{
  "num_hidden_layers": 16,
  "hidden_size": 256,
  "num_attention_heads": 4,
  "num_key_value_heads": 2,
  "head_dim": 64,
  "intermediate_size": 768,
  "vocab_size": 4096,
  "hidden_act": "geglu",
  "norm": "layernorm",
  "norm_place": "pre",
  "norm_eps": 1e-06,
  "positions": "rope",
  "rope_theta": 10000.0,
  "rope_fraction": 1.0,
  "qk_norm": true,
  "attn_scale": 0.128,
  "bias": "none",
  "tie_word_embeddings": true,
  "parallel_block": false,
  "extras": ["value embeddings", "short convolutions"],
  "init": "normal",
  "init_std_qkv": 0.0473,
  "init_std_o": 0.0,
  "init_std_up": 0.0473,
  "init_std_down": 0.0,
  "optimizer": "adamw",
  "learning_rate": 0.00353,
  "beta1": 0.9,
  "beta2": 0.99,
  "weight_decay": 0.074,
  "lr_head": 0.00794,
  "warmup_steps": 364,
  "schedule": "wsd",
  "decay_fraction": 0.6,
  "decay_shape": "linear",
  "final_lr_fraction": 0.0,
  "batch_tokens": 131072,
  "max_seq_len": 512,
  "doc_mask": true,
  "train_tokens": 573900000,
  "max_steps": 4379,
  "dataset": "wikipedia_en"
}
Each number is 50 + 10 x the weight over the matrix's rms, rounded and kept within 0 to 99. Layers, rows and columns count from 0.

# up: layer 13 MLP up, 768x256, rms 0.143, rows 609-626, columns 128-255
# down: layer 13 MLP down (transposed), 768x256, rms 0.133, rows 609-626, columns 128-255
# gate: layer 13 MLP gate, 768x256, rms 0.13, rows 610-627, columns 128-255
up609:36 58 42 43 50 39 51 54 39 45 48 48 55 63 56 48 48 42 58 59 45 44 60 35 59 51 34 39 49 51 82 43 62 55 53 48 44 41 40 54 46 52 48 45 59 46 46 46 45 57 62 55 42 39 46 58 70 55 54 49 59 59 57 51 58 41 80 67 46 43 59 58 54 55 42 42 16 52 44 58 43 33 56 44 55 52 66 65 38 57 43 45 46 48 44 66 48 47 42 45 46 55 52 47 62 46 45 38 63 37 54 58 64 51 25 53 49 34 64 53 67 39 32 48 49 29 35 44
down609:76 59 56 60 48 50 67 39 47 58 59 44 43 45 48 69 62 59 39 42 63 50 55 36 47 35 52 39 26 67 40 38 52 54 47 52 39 49 49 47 46 40 42 48 68 29 41 57 41 77 67 49 62 61 42 51 40 39 47 39 43 61 65 46 59 34 33 52 50 57 52 32 47 62 51 49 54 63 36 40 34 75 46 34 54 26 55 51 63 36 46 36 87 72 44 53 68 51 51 69 45 64 51 54 38 35 47 66 60 45 38 47 58 43 69 39 41 63 50 59 59 61 71 50 67 59 52 42
gate610:42 53 49 54 52 50 41 46 54 45 46 44 50 41 45 57 45 35 29 48 52 15 58 54 56 50 62 55 62 37 57 49 44 57 60 60 44 65 69 74 71 51 40 42 51 51 53 57 61 54 51 41 62 50 53 39 42 61 60 71 70 42 40 55 69 42 32 69 40 55 57 67 48 48 69 56 47 60 56 53 53 64 49 48 46 43 45 48 42 61 39 53 41 53 30 47 42 50 41 53 42 46 61 40 49 46 27 57 56 34 41 39 43 50 41 56 57 48 55 48 51 51 47 46 62 49 35 75
up610:42 58 59 48 64 52 62 58 43 57 51 52 42 39 61 44 59 50 58 56 57 72 55 57 48 52 34 53 51 65 46 52 69 59 46 42 58 33 40 41 32 38 71 53 53 58 78 41 44 56 51 58 39 53 47 45 43 66 56 51 63 57 42 61 19 64 53 21 69 39 45 37 54 59 47 57 52 52 54 45 47 58 41 42 58 70 45 35 56 39 60 26 71 47 51 27 54 61 63 46 48 42 49 56 64 43 53 65 37 53 45 50 53 39 68 59 39 51 39 61 50 60 37 40 45 62 40 51
down610:39 35 55 60 57 54 55 56 37 51 53 29 49 43 54 43 61 59 52 47 38 57 49 47 49 63 47 67 51 48 56 54 40 68 56 28 35 30 35 63 45 55 36 43 56 59 52 53 50 53 52 55 61 34 63 49 55 38 54 38 32 63 48 37 65 47 53 52 54 57 34 43 49 56 45 42 46 36 66 37 54 62 58 56 61 45 52 29 51 36 40 40 58 52 52 42 78 36 49 49 65 37 51 59 45 30 56 46 46 40 52 52 42 54 63 32 52 52 43 42 46 46 66 51 57 56 64 52
gate611:46 37 45 41 50 43 35 61 41 52 52 64 60 52 31 34 55 29 44 45 54 30 38 55 41 36 58 38 48 41 54 69 46 52 50 27 50 46 55 45 68 50 49 48 62 65 57 69 36 49 51 58 49 41 70 49 44 56 43 49 58 69 67 42 62 46 59 52 69 52 47 60 33 54 47 33 65 41 66 42 44 48 36 40 36 73 47 56 45 37 59 44 43 45 57 44 36 49 54 53 51 59 60 82 56 57 55 34 48 60 36 52 38 54 42 56 26 36 52 50 53 44 46 54 42 49 61 43
up611:53 51 60 73 48 50 43 41 63 50 58 55 51 42 41 32 51 28 30 43 49 45 25 57 15 31 43 52 49 45 33 54 45 41 50 35 55 48 50 50 66 56 37 43 66 40 50 49 57 50 48 66 49 44 54 29 38 47 30 50 54 56 63 35 45 42 47 58 64 49 55 44 43 51 48 57 62 46 59 52 43 42 35 52 47 66 43 44 31 30 63 69 65 35 41 51 43 54 63 53 29 46 64 58 28 49 54 41 39 40 45 55 44 54 62 59 52 37 41 49 36 47 50 43 51 56 77 46
down611:61 57 58 43 46 59 59 40 63 64 52 30 31 55 54 69 31 74 58 53 51 55 58 50 63 70 59 43 55 50 55 27 52 57 46 60 41 56 49 48 39 70 47 49 47 47 57 42 51 52 68 33 43 53 37 73 65 45 62 50 44 30 55 47 51 60 53 44 34 51 61 54 55 55 61 51 38 55 27 59 74 61 64 51 66 25 59 64 56 58 40 32 40 66 61 43 66 40 47 51 62 48 51 44 54 49 41 49 46 58 51 61 38 51 32 52 50 71 32 65 49 71 47 42 61 52 45 38
gate612:72 55 42 40 50 50 30 55 54 44 66 46 51 44 62 39 59 33 42 46 37 52 43 44 49 58 64 53 57 32 60 29 54 58 52 42 62 51 54 38 61 30 63 31 56 43 57 55 52 44 48 51 58 46 56 39 41 58 48 31 52 63 64 54 52 57 49 49 47 61 56 47 55 59 39 45 56 45 36 46 64 56 50 51 57 30 38 45 49 41 34 43 62 51 48 43 45 49 65 57 35 59 49 59 44 66 46 56 62 67 35 59 68 56 65 62 34 40 49 57 53 40 41 46 48 63 49 65
up612:54 60 47 49 54 59 40 66 71 40 46 33 56 52 70 65 50 46 39 62 45 49 37 41 46 54 44 52 46 37 56 35 47 62 58 46 53 48 37 42 52 53 61 33 51 46 50 52 52 46 49 57 52 63 51 46 49 45 51 36 34 50 58 51 56 49 56 60 31 46 52 53 38 55 51 77 58 30 45 60 54 40 48 42 47 27 40 50 49 61 38 53 55 54 50 59 61 59 66 73 57 54 61 48 44 57 49 42 52 49 30 66 63 44 39 49 48 45 41 56 52 67 57 44 71 42 61 62
down612:45 59 53 50 46 47 41 53 62 52 68 36 44 49 68 63 60 40 51 56 59 67 39 67 63 59 67 40 39 43 51 42 40 53 36 63 66 53 39 34 67 41 61 52 39 59 50 44 50 55 47 55 54 52 48 55 55 58 61 37 30 31 44 52 44 53 56 59 48 64 57 39 55 42 50 59 49 43 40 48 42 54 52 44 42 64 44 56 61 69 63 68 39 50 59 46 50 84 49 63 50 28 50 59 58 40 51 56 46 59 51 53 33 57 51 54 51 23 30 62 50 56 51 47 39 58 37 50
gate613:67 51 75 51 54 57 56 64 39 46 43 52 36 71 72 50 57 44 55 58 34 47 40 51 52 55 46 30 28 48 54 58 17 53 51 56 61 64 49 53 27 58 55 50 71 41 40 49 37 62 53 46 41 47 48 66 53 38 61 58 57 51 34 41 46 33 51 62 59 43 50 57 71 60 50 56 64 29 52 63 66 63 40 49 43 44 44 32 57 43 53 41 50 47 49 44 45 47 57 52 45 45 48 51 52 53 64 44 49 56 51 60 38 48 60 61 57 51 54 51 53 51 56 61 57 42 56 45
up613:37 50 46 39 68 46 50 58 55 43 38 38 49 40 47 44 55 51 42 41 60 39 51 50 35 65 62 56 48 55 46 43 47 54 70 56 63 33 52 57 62 43 38 54 42 47 46 51 52 53 53 61 58 45 44 55 65 59 53 44 59 43 51 58 60 66 51 49 61 53 56 36 55 57 37 48 31 58 41 46 55 33 51 56 53 51 45 53 39 52 47 55 62 42 69 40 53 50 42 58 27 50 50 57 44 41 58 28 41 42 40 33 51 61 53 43 46 42 56 57 42 75 52 53 40 51 33 56
down613:42 55 61 51 46 40 42 39 37 43 57 57 67 75 52 51 66 51 45 40 42 54 47 72 64 51 50 53 39 50 49 68 27 37 37 53 47 67 43 63 56 64 44 52 54 54 42 49 60 43 53 58 46 62 44 42 61 66 44 67 34 33 26 41 45 36 51 59 53 61 48 49 27 46 55 46 59 54 28 45 37 45 49 45 62 55 59 52 57 30 57 46 39 62 47 44 42 38 60 47 63 50 51 62 60 52 51 54 45 49 55 50 47 48 51 57 49 55 51 43 39 23 54 34 45 50 39 53
gate614:72 54 44 39 51 59 56 40 38 39 37 59 48 53 52 42 44 50 40 33 63 54 35 66 52 42 47 53 56 51 50 63 48 47 56 43 58 43 40 59 67 39 47 48 49 60 57 59 57 67 40 42 41 45 62 64 55 63 54 47 45 53 47 39 56 64 28 51 45 48 57 45 39 42 53 53 46 53 64 47 53 57 54 34 66 57 51 33 27 59 49 41 46 40 48 53 26 38 49 41 48 66 63 57 26 57 61 50 27 49 37 36 63 35 44 57 48 27 53 52 47 46 52 33 47 72 42 45
up614:45 66 69 37 46 43 49 65 61 46 55 55 49 54 53 54 36 62 57 50 36 54 62 46 54 50 46 43 57 64 58 47 51 35 41 53 53 63 29 43 43 53 54 48 52 56 49 39 58 59 33 50 44 55 25 21 39 46 44 52 50 58 61 47 63 49 57 58 54 64 63 67 55 43 36 65 62 47 52 49 45 46 44 62 35 50 41 54 44 39 44 62 46 52 35 41 48 53 37 49 38 57 65 53 59 60 44 51 64 63 50 68 53 68 55 48 54 62 49 52 32 44 47 45 45 57 57 67
down614:55 50 56 51 44 44 54 38 49 48 29 67 42 44 35 32 48 45 47 54 71 48 60 46 50 43 51 54 36 53 51 62 63 49 49 53 41 38 40 55 46 53 56 57 51 48 60 63 53 58 43 52 45 44 89 47 69 74 65 51 58 62 53 53 42 69 44 49 41 63 49 34 40 45 51 35 35 62 55 49 50 40 71 56 47 72 31 47 48 59 43 27 52 32 50 65 39 34 60 48 46 60 56 48 40 48 54 45 44 39 56 29 47 53 23 49 61 41 50 49 50 50 48 45 48 50 39 53
gate615:50 51 35 57 47 55 57 43 33 52 44 59 40 38 58 59 60 64 36 55 55 54 53 45 31 45 50 51 48 45 59 51 39 47 44 36 36 43 50 46 35 57 60 45 66 61 51 68 40 47 46 53 62 30 67 36 53 70 49 50 47 50 61 44 41 57 42 42 53 45 60 54 40 45 52 52 69 44 45 37 60 51 47 53 51 51 52 44 52 48 49 49 48 45 58 51 52 61 54 52 56 57 51 47 47 50 35 51 47 66 40 50 49 55 55 49 59 58 51 45 43 49 53 59 31 50 58 58
up615:50 43 52 39 49 54 44 61 58 32 62 44 54 51 43 51 45 47 56 54 43 48 51 60 60 54 57 47 47 55 29 45 54 52 46 53 54 55 55 49 63 40 46 50 41 55 67 51 49 58 46 55 42 71 27 61 48 48 53 45 45 52 51 41 55 59 42 50 59 52 48 48 44 56 45 47 48 50 72 55 36 59 29 50 49 49 46 44 48 42 55 54 64 46 55 35 46 41 38 37 61 45 48 55 52 64 34 51 45 49 48 51 57 64 48 64 43 39 57 51 43 48 39 35 61 54 44 57
down615:39 55 50 29 51 50 51 52 31 60 48 37 44 47 63 53 49 38 42 48 57 61 42 49 57 54 68 69 55 43 49 45 31 51 46 48 47 55 30 44 53 60 49 44 63 64 49 55 41 55 60 54 53 43 59 43 37 56 46 42 44 59 68 33 26 46 53 58 64 53 40 52 49 59 62 43 62 43 33 54 62 55 43 51 48 54 45 49 53 54 28 37 43 56 49 60 55 60 53 55 42 59 47 38 37 38 42 38 27 53 47 47 47 54 64 52 57 51 50 57 44 43 63 41 47 47 55 61
gate616:61 53 40 41 45 49 31 48 57 51 42 72 52 49 64 48 51 32 45 44 60 53 43 54 47 50 63 79 51 48 43 47 49 54 43 45 42 44 49 53 57 64 31 37 71 41 47 48 43 58 51 65 68 36 68 38 52 56 54 70 68 58 45 49 47 63 64 36 57 57 51 48 49 44 58 36 66 54 50 57 59 51 52 58 60 42 46 43 56 59 63 43 59 52 47 44 49 37 60 52 52 43 60 72 38 50 45 70 66 37 58 46 47 41 51 43 47 73 66 47 55 41 62 36 53 59 46 43
up616:49 56 58 55 56 47 42 46 64 54 45 56 39 47 52 51 34 50 47 68 43 62 53 43 46 39 49 51 50 59 66 57 46 45 31 53 57 54 46 69 59 53 51 28 57 43 48 47 41 47 56 55 40 55 43 33 31 58 64 67 51 60 24 67 47 40 65 60 47 53 29 51 43 52 52 47 54 47 66 52 37 69 57 41 43 43 53 37 53 62 51 51 62 55 39 36 63 27 63 44 64 36 53 51 68 27 60 67 32 64 33 50 50 47 44 54 35 41 37 41 72 55 44 46 47 36 52 70
down616:44 48 50 62 58 45 68 47 57 66 29 42 57 50 65 58 54 49 43 55 45 52 53 50 62 60 45 42 35 46 59 52 39 49 46 57 68 51 52 67 61 48 53 41 49 36 37 57 60 44 49 45 60 51 57 43 61 40 35 34 49 56 58 68 44 55 57 41 48 55 38 41 51 47 37 49 37 57 52 50 44 32 37 38 50 44 53 32 41 58 37 47 29 48 47 52 62 38 55 53 41 59 22 65 75 39 52 48 42 61 60 42 51 51 37 28 55 34 42 61 71 62 47 38 45 55 44 69
gate617:47 46 41 71 30 59 45 69 55 34 46 37 54 57 64 54 35 49 33 60 45 48 50 58 32 69 47 63 50 50 54 53 60 50 51 42 40 54 50 53 58 42 44 55 45 52 61 69 75 44 37 35 57 49 38 57 48 43 26 41 39 39 38 51 60 66 47 47 37 41 56 62 34 48 51 61 62 58 55 49 48 49 48 75 46 52 49 44 42 38 58 39 18 53 34 52 61 48 63 32 52 45 43 48 46 64 58 58 62 55 52 25 38 66 55 54 49 46 61 54 43 42 71 50 47 52 52 45
up617:52 41 41 43 46 55 36 43 56 48 64 55 40 60 48 54 59 63 61 24 43 50 55 50 65 42 53 58 31 52 53 29 63 39 59 45 38 56 42 75 35 61 56 60 66 39 54 56 46 71 45 51 31 58 60 68 41 72 46 69 33 70 42 38 68 50 47 62 61 51 51 56 51 43 55 61 40 59 63 51 52 64 55 66 38 36 34 52 35 76 70 51 50 59 45 58 49 51 55 41 74 42 48 47 59 46 67 43 59 53 48 42 48 30 46 58 52 47 39 42 44 44 54 52 59 63 54 47
down617:56 52 63 52 70 41 24 62 46 62 55 40 49 54 51 56 78 52 65 63 56 49 37 48 51 44 55 38 60 52 44 43 49 55 55 63 53 42 51 24 49 65 59 53 47 48 42 53 34 64 40 62 55 50 54 63 37 61 44 35 36 50 44 48 58 37 26 50 65 58 33 45 23 64 63 44 44 46 58 43 67 47 51 59 32 52 29 56 48 51 62 41 60 50 50 38 56 61 51 45 44 48 72 42 60 67 32 86 65 44 56 69 54 31 45 73 54 59 63 50 34 38 42 46 53 55 35 53
gate618:63 36 22 38 50 47 55 49 71 34 45 43 39 33 49 49 51 42 49 40 49 67 50 58 32 40 62 54 61 45 50 42 38 44 44 43 63 53 36 57 71 45 53 49 50 64 34 60 48 59 50 55 45 66 52 60 54 66 43 39 53 51 51 44 45 41 43 32 65 33 65 58 41 54 30 63 48 31 72 61 45 51 43 45 55 67 47 48 46 43 48 61 63 49 39 51 64 51 58 29 54 47 39 71 51 46 46 45 55 40 38 59 78 34 53 51 39 36 67 43 40 68 51 59 39 53 63 52
up618:22 46 55 42 54 45 49 49 53 60 59 59 52 56 52 28 53 48 66 55 32 41 68 51 51 53 37 58 36 36 39 53 40 35 73 52 35 70 55 66 54 40 54 41 53 56 62 35 46 49 45 62 53 49 39 34 37 52 57 52 37 43 53 61 42 42 32 68 39 59 55 50 43 51 54 44 65 57 25 44 31 53 55 67 51 57 49 44 57 57 66 54 47 51 35 54 48 50 65 54 48 38 43 46 56 48 45 46 48 76 58 65 42 46 50 37 75 72 49 52 38 27 54 31 63 45 37 43
down618:46 61 48 57 41 55 48 44 51 44 42 40 30 46 63 51 56 73 42 56 58 56 67 30 43 65 43 45 49 50 52 63 27 45 65 49 51 52 46 65 51 46 49 39 64 39 53 43 53 42 64 44 53 37 37 63 42 48 45 55 47 55 45 45 52 57 55 43 63 33 55 52 56 58 47 67 45 59 56 42 55 47 69 51 42 53 46 60 44 46 56 50 70 42 44 62 62 49 41 68 60 39 56 50 38 42 61 41 47 49 42 52 44 56 42 47 28 61 50 65 39 42 38 55 38 57 65 48
gate619:46 62 44 46 59 38 47 58 44 63 37 65 61 58 60 51 59 54 51 35 60 54 52 49 57 56 46 57 54 52 43 53 61 54 62 53 30 55 46 53 56 41 58 71 64 53 41 39 40 47 45 46 55 55 43 40 54 33 64 55 55 56 56 62 51 48 64 45 45 40 53 41 51 52 43 34 48 45 51 51 42 46 50 52 40 44 62 50 51 39 45 45 47 63 43 49 55 48 42 47 57 38 44 53 65 45 59 53 67 42 54 51 27 46 55 36 50 54 54 52 46 44 56 55 46 51 40 39
up619:54 45 32 46 26 48 51 50 54 54 41 35 61 55 55 46 55 56 48 36 39 52 58 57 49 47 47 43 42 43 45 33 51 57 42 48 63 59 48 49 65 35 48 40 58 46 59 63 48 57 53 53 48 64 51 32 48 59 47 40 58 59 48 44 38 47 46 44 69 54 59 50 52 40 53 47 57 48 50 46 36 48 49 48 51 30 58 52 45 63 52 45 54 53 43 44 56 59 59 36 56 43 51 59 40 44 52 53 61 49 32 56 46 57 36 54 54 56 59 46 58 53 54 30 46 46 43 57
down619:44 58 52 48 52 41 55 45 50 59 45 63 59 56 51 45 55 65 56 55 45 44 41 52 55 60 42 61 64 49 48 58 49 56 64 59 50 46 59 39 42 48 53 58 52 47 49 67 41 45 58 54 39 57 54 50 48 42 51 40 60 58 51 47 55 53 54 50 53 51 43 56 51 57 62 41 48 39 50 55 47 46 39 52 49 48 54 55 53 58 47 44 40 49 44 52 59 46 43 46 45 50 48 53 56 47 49 54 46 47 50 60 67 33 45 35 52 52 31 54 51 53 55 55 64 42 47 28
gate620:53 54 54 39 56 43 41 49 41 49 58 43 42 52 54 63 50 53 54 34 40 59 45 54 52 55 53 57 56 67 48 56 59 68 49 44 35 38 48 50 60 43 37 44 45 72 52 55 51 43 65 56 57 41 55 61 53 45 48 37 45 57 46 45 40 47 47 53 42 55 47 68 62 39 54 41 46 39 41 53 43 58 45 53 48 26 45 61 37 45 44 52 37 55 59 53 50 64 55 50 47 46 62 29 64 57 34 59 39 50 48 49 44 64 56 64 48 55 43 46 47 55 54 49 61 41 66 64
up620:48 54 45 21 58 37 50 39 39 51 56 35 53 35 64 45 52 54 54 60 56 52 51 49 67 45 53 52 50 47 51 60 51 59 46 73 36 38 45 65 46 37 51 45 56 63 41 38 53 40 58 49 53 61 48 49 45 45 44 37 51 45 43 53 40 42 49 47 49 53 51 58 61 40 53 34 42 49 40 57 76 54 53 25 32 47 46 63 33 48 49 38 46 35 56 61 49 54 44 55 50 38 52 40 66 70 52 54 40 49 59 55 49 54 55 61 49 52 52 62 45 57 42 44 61 45 60 55
down620:53 46 64 46 46 49 66 44 58 47 58 45 61 56 43 43 45 53 49 59 51 42 58 47 48 43 49 66 52 56 45 41 63 58 46 55 38 33 65 52 51 77 58 64 45 52 43 43 49 32 46 46 50 64 49 57 43 61 68 61 38 59 57 47 63 48 33 47 49 52 36 49 43 51 57 37 45 50 50 51 60 56 44 59 33 39 41 62 48 51 40 55 34 61 51 59 39 44 48 52 33 64 49 31 61 61 47 70 53 67 25 57 58 41 66 42 54 57 66 46 56 63 57 48 41 44 59 44
gate621:55 54 50 56 51 64 67 52 41 59 45 49 63 36 44 44 40 52 55 43 58 61 33 40 50 48 46 52 61 52 50 52 53 53 39 45 41 41 54 46 37 42 35 36 39 33 48 34 44 39 48 49 54 48 50 57 49 49 60 32 35 53 50 45 36 55 43 50 47 58 46 49 38 60 38 50 49 63 31 58 51 54 44 37 43 42 47 57 49 42 57 51 45 51 35 51 51 62 60 63 56 46 56 36 57 47 50 51 41 52 61 58 47 62 52 53 44 38 52 52 45 38 53 31 61 74 54 53
up621:55 44 49 52 43 52 59 44 59 41 54 43 59 56 53 33 40 43 47 56 62 48 49 72 48 67 62 53 47 46 45 49 47 50 50 47 56 47 57 58 46 40 43 50 53 54 58 43 50 47 49 55 48 53 72 54 47 66 32 47 36 52 59 55 53 60 52 46 48 47 60 72 46 58 59 58 56 39 46 50 56 58 52 61 59 55 31 53 60 49 57 54 42 38 49 40 44 49 48 60 45 52 46 44 53 57 52 61 50 39 49 45 43 41 71 66 44 48 45 41 47 37 45 51 48 58 48 48
down621:66 51 37 35 54 25 57 70 38 64 59 42 38 45 58 56 58 52 60 51 46 58 62 59 53 53 44 58 52 67 62 63 51 39 52 45 65 59 35 55 39 36 48 59 42 41 51 59 46 55 52 48 59 57 42 51 55 49 52 60 61 40 43 44 62 47 51 57 50 50 50 48 61 37 49 55 55 38 67 55 50 41 54 41 57 49 37 52 44 50 51 42 55 55 53 67 57 63 45 46 59 41 44 39 49 46 58 47 45 41 35 53 46 62 52 42 66 32 64 63 63 51 45 52 56 39 47 32
gate622:50 46 40 43 59 44 50 49 46 60 52 54 43 38 31 41 44 44 48 45 59 57 68 50 32 30 53 56 58 55 53 59 61 56 64 54 35 55 55 54 60 44 72 46 43 41 36 58 43 56 61 45 51 52 50 55 47 53 30 63 58 53 50 48 59 58 60 72 34 25 79 53 44 57 53 38 42 61 51 47 52 30 50 40 57 39 67 47 56 63 52 46 51 69 44 48 64 53 50 43 56 34 55 48 45 59 62 51 46 40 53 54 41 54 47 63 47 48 48 49 53 62 33 57 54 38 36 65
up622:53 67 58 41 52 33 37 55 32 58 31 33 58 40 38 43 56 36 56 46 61 50 44 47 46 54 60 63 74 46 55 48 51 53 41 65 27 48 51 39 40 48 51 43 39 58 52 46 44 53 64 43 53 46 50 43 54 35 46 50 59 44 57 32 66 48 53 61 43 61 76 49 45 55 53 43 37 69 38 40 31 52 49 37 50 47 62 45 51 58 53 65 61 59 25 49 44 55 47 53 31 56 65 40 35 57 52 50 46 66 57 44 39 66 40 49 56 47 46 41 56 54 44 46 64 40 61 63
down622:42 66 44 39 54 50 57 54 48 57 48 44 40 42 54 47 41 46 52 50 49 53 45 41 57 50 51 51 38 66 25 45 50 36 38 59 54 45 50 53 57 59 39 74 48 33 42 49 40 33 48 41 29 50 45 38 41 42 52 64 45 57 65 48 58 40 53 51 53 47 52 61 53 53 60 49 46 61 40 56 55 51 50 55 51 35 50 50 70 48 48 68 52 62 61 46 51 48 50 52 53 48 47 46 43 51 51 52 49 38 60 41 40 44 41 55 64 53 57 50 51 59 56 28 55 35 48 40
gate623:66 61 54 59 50 55 53 58 49 36 53 31 42 57 53 71 51 63 42 40 55 51 44 41 57 39 47 73 58 45 52 72 34 59 45 55 50 41 32 54 62 61 47 56 56 40 52 49 57 57 30 45 52 57 43 30 50 41 41 39 62 46 55 54 39 50 53 63 43 50 56 30 70 58 56 61 48 44 39 64 70 47 83 41 63 49 48 63 50 65 35 51 66 33 59 55 33 59 50 51 48 54 51 49 33 44 35 51 48 39 50 61 50 39 65 44 39 64 48 48 56 65 53 55 52 44 51 42
up623:53 55 44 50 54 51 39 36 36 51 46 47 51 45 42 49 35 42 44 60 42 38 54 51 51 38 41 50 58 49 61 41 46 56 51 58 50 39 48 53 49 51 48 64 56 35 43 51 65 45 36 54 37 49 50 46 76 55 39 56 56 59 55 44 50 44 58 64 44 59 36 45 49 51 42 77 43 48 64 63 49 43 53 52 36 46 45 52 45 59 50 42 51 53 52 43 39 49 63 47 44 70 43 61 47 38 59 50 75 64 45 55 48 41 46 46 37 41 41 41 56 40 52 58 41 63 55 55
down623:53 54 45 47 49 56 45 51 45 44 33 42 48 54 47 44 55 53 42 48 51 48 52 18 57 52 45 58 33 43 61 56 33 50 46 40 54 51 52 48 54 54 45 46 50 51 48 43 47 53 60 37 58 55 51 53 55 57 56 43 55 52 43 47 39 41 51 56 40 45 46 50 67 55 51 59 45 55 40 49 58 54 45 60 58 52 50 61 48 54 38 54 52 51 63 46 56 47 50 50 49 46 52 41 54 51 52 46 51 40 53 52 46 41 52 42 48 62 48 54 56 49 43 50 49 49 44 50
gate624:58 57 45 63 40 49 43 63 48 55 45 67 34 47 31 56 58 41 51 49 41 65 50 41 60 65 48 46 38 47 54 53 39 65 56 40 45 56 55 49 46 71 38 48 40 54 41 48 44 55 54 61 46 49 40 46 52 53 44 52 37 42 42 45 52 50 55 39 48 50 44 57 36 46 49 61 54 55 40 50 39 48 46 54 60 52 64 33 58 61 53 49 51 41 55 44 64 62 47 62 42 46 44 47 49 42 34 57 37 68 45 30 38 62 58 48 55 52 40 39 31 37 27 62 60 44 34 72
up624:41 51 44 38 64 68 39 74 41 35 48 53 44 42 63 49 44 45 46 49 48 66 69 46 51 37 47 61 39 47 67 32 59 74 55 34 51 52 47 56 45 66 38 53 30 67 48 52 41 42 55 58 56 54 37 53 37 44 50 47 44 40 46 54 51 53 48 51 54 62 42 64 54 53 56 55 47 55 40 66 38 47 55 49 51 46 53 42 45 29 41 48 49 55 43 34 61 60 42 59 55 47 48 52 61 49 38 53 45 47 56 48 41 62 43 46 57 48 40 64 28 49 55 62 58 41 50 51
down624:27 52 63 47 50 50 47 61 42 46 48 52 36 46 52 53 68 53 54 47 42 38 45 27 58 54 53 54 38 56 48 42 57 54 51 55 54 49 40 58 38 40 54 50 41 48 35 48 42 53 44 57 52 58 50 42 54 42 46 43 52 49 51 57 43 50 53 50 61 49 52 52 50 39 47 49 38 56 45 48 31 50 50 55 49 63 52 40 49 59 44 53 34 52 49 51 41 44 63 55 47 48 54 54 53 43 52 39 48 47 47 45 50 58 58 41 60 57 40 46 60 55 73 53 52 55 53 50
gate625:47 56 31 46 59 54 55 57 64 34 42 42 49 54 44 46 59 56 59 48 51 55 52 59 41 43 54 37 35 40 51 54 55 49 55 55 44 52 45 42 42 50 68 55 61 59 53 54 39 62 39 46 53 43 36 53 60 46 59 56 52 62 37 44 62 38 56 57 50 42 68 42 34 43 55 39 41 55 54 68 41 62 59 44 50 32 34 53 48 50 58 55 47 64 55 52 50 70 64 65 40 36 35 55 50 66 63 59 60 46 37 58 46 52 51 54 53 56 44 85 54 41 57 60 55 34 57 44
up625:45 49 34 59 46 55 63 45 49 63 51 46 58 51 66 63 55 52 59 59 38 28 53 52 51 64 42 57 59 49 52 39 47 47 59 46 52 43 45 39 55 38 50 42 52 48 28 49 58 59 49 42 47 58 48 37 67 47 39 50 36 48 42 43 70 52 53 60 45 50 44 45 47 65 44 64 42 74 62 51 47 47 69 60 57 48 53 44 48 46 34 49 64 44 45 37 62 50 63 40 40 63 57 52 50 29 46 49 60 47 62 40 42 53 51 51 35 50 64 30 32 51 43 64 61 54 48 53
down625:58 60 54 58 45 38 50 56 44 55 43 61 51 48 38 58 62 35 48 60 58 59 58 20 41 69 56 45 45 63 48 54 55 51 47 42 51 53 43 60 63 60 43 45 50 60 53 46 56 52 49 43 59 45 43 54 52 44 51 49 46 52 48 58 53 51 40 47 43 33 41 57 36 54 35 49 36 39 51 55 66 52 35 40 53 57 38 36 42 61 36 59 47 55 62 65 44 65 43 61 38 51 57 36 39 69 54 41 54 46 50 48 48 33 41 65 54 55 40 63 48 45 44 63 44 43 69 61
gate626:46 63 43 34 44 47 51 35 36 53 44 59 55 56 37 52 30 37 49 63 52 55 59 67 59 60 57 56 54 51 57 46 66 62 43 50 36 56 62 56 35 51 38 55 35 40 41 46 43 64 55 61 47 55 40 53 58 33 22 49 45 47 58 59 54 66 63 59 53 46 53 58 49 53 52 60 46 53 31 40 23 69 31 41 52 48 48 50 37 42 55 50 49 67 48 54 43 52 57 53 61 70 41 52 39 62 47 51 53 61 63 54 51 68 67 47 57 40 35 32 47 51 32 73 53 58 48 54
up626:61 36 43 54 51 45 51 51 47 50 37 55 43 61 57 48 56 77 50 40 38 66 44 43 61 43 41 37 49 38 42 47 52 36 56 55 58 41 39 40 61 60 58 66 53 50 53 56 30 52 36 42 42 52 71 44 43 60 61 66 61 52 39 45 47 40 52 39 55 61 35 46 62 45 47 43 60 59 67 64 48 37 35 32 65 49 48 41 58 62 47 64 65 36 41 40 24 23 46 39 37 59 46 63 50 55 64 47 42 36 49 36 26 44 60 31 63 52 46 66 42 41 55 38 49 50 41 30
down626:60 32 30 46 56 62 38 60 49 63 48 49 60 47 46 60 31 47 56 54 50 40 41 55 54 43 52 50 52 50 36 66 52 64 39 56 49 58 44 55 45 36 51 38 66 34 56 47 53 46 64 46 56 26 54 46 43 50 64 48 40 54 49 33 44 28 41 47 52 60 43 51 45 45 60 39 57 38 56 54 56 27 36 41 47 34 57 39 48 66 46 43 58 38 53 25 55 28 54 44 61 51 61 50 48 46 57 50 46 37 39 36 73 38 56 45 60 72 50 67 52 62 71 51 52 45 71 52
gate627:43 46 54 43 38 41 54 47 27 63 44 45 35 51 50 49 59 52 69 39 46 52 36 43 40 40 34 59 51 42 48 38 52 55 36 40 44 30 48 49 54 68 48 47 49 72 51 53 30 49 48 58 46 53 62 66 42 50 46 47 42 57 53 57 44 54 36 41 55 53 53 70 42 63 48 57 39 40 54 66 58 39 42 48 68 60 53 50 64 54 50 39 37 58 39 41 63 56 63 47 52 57 46 48 45 68 38 53 40 65 60 51 52 57 54 65 50 40 41 45 51 55 52 53 72 38 51 58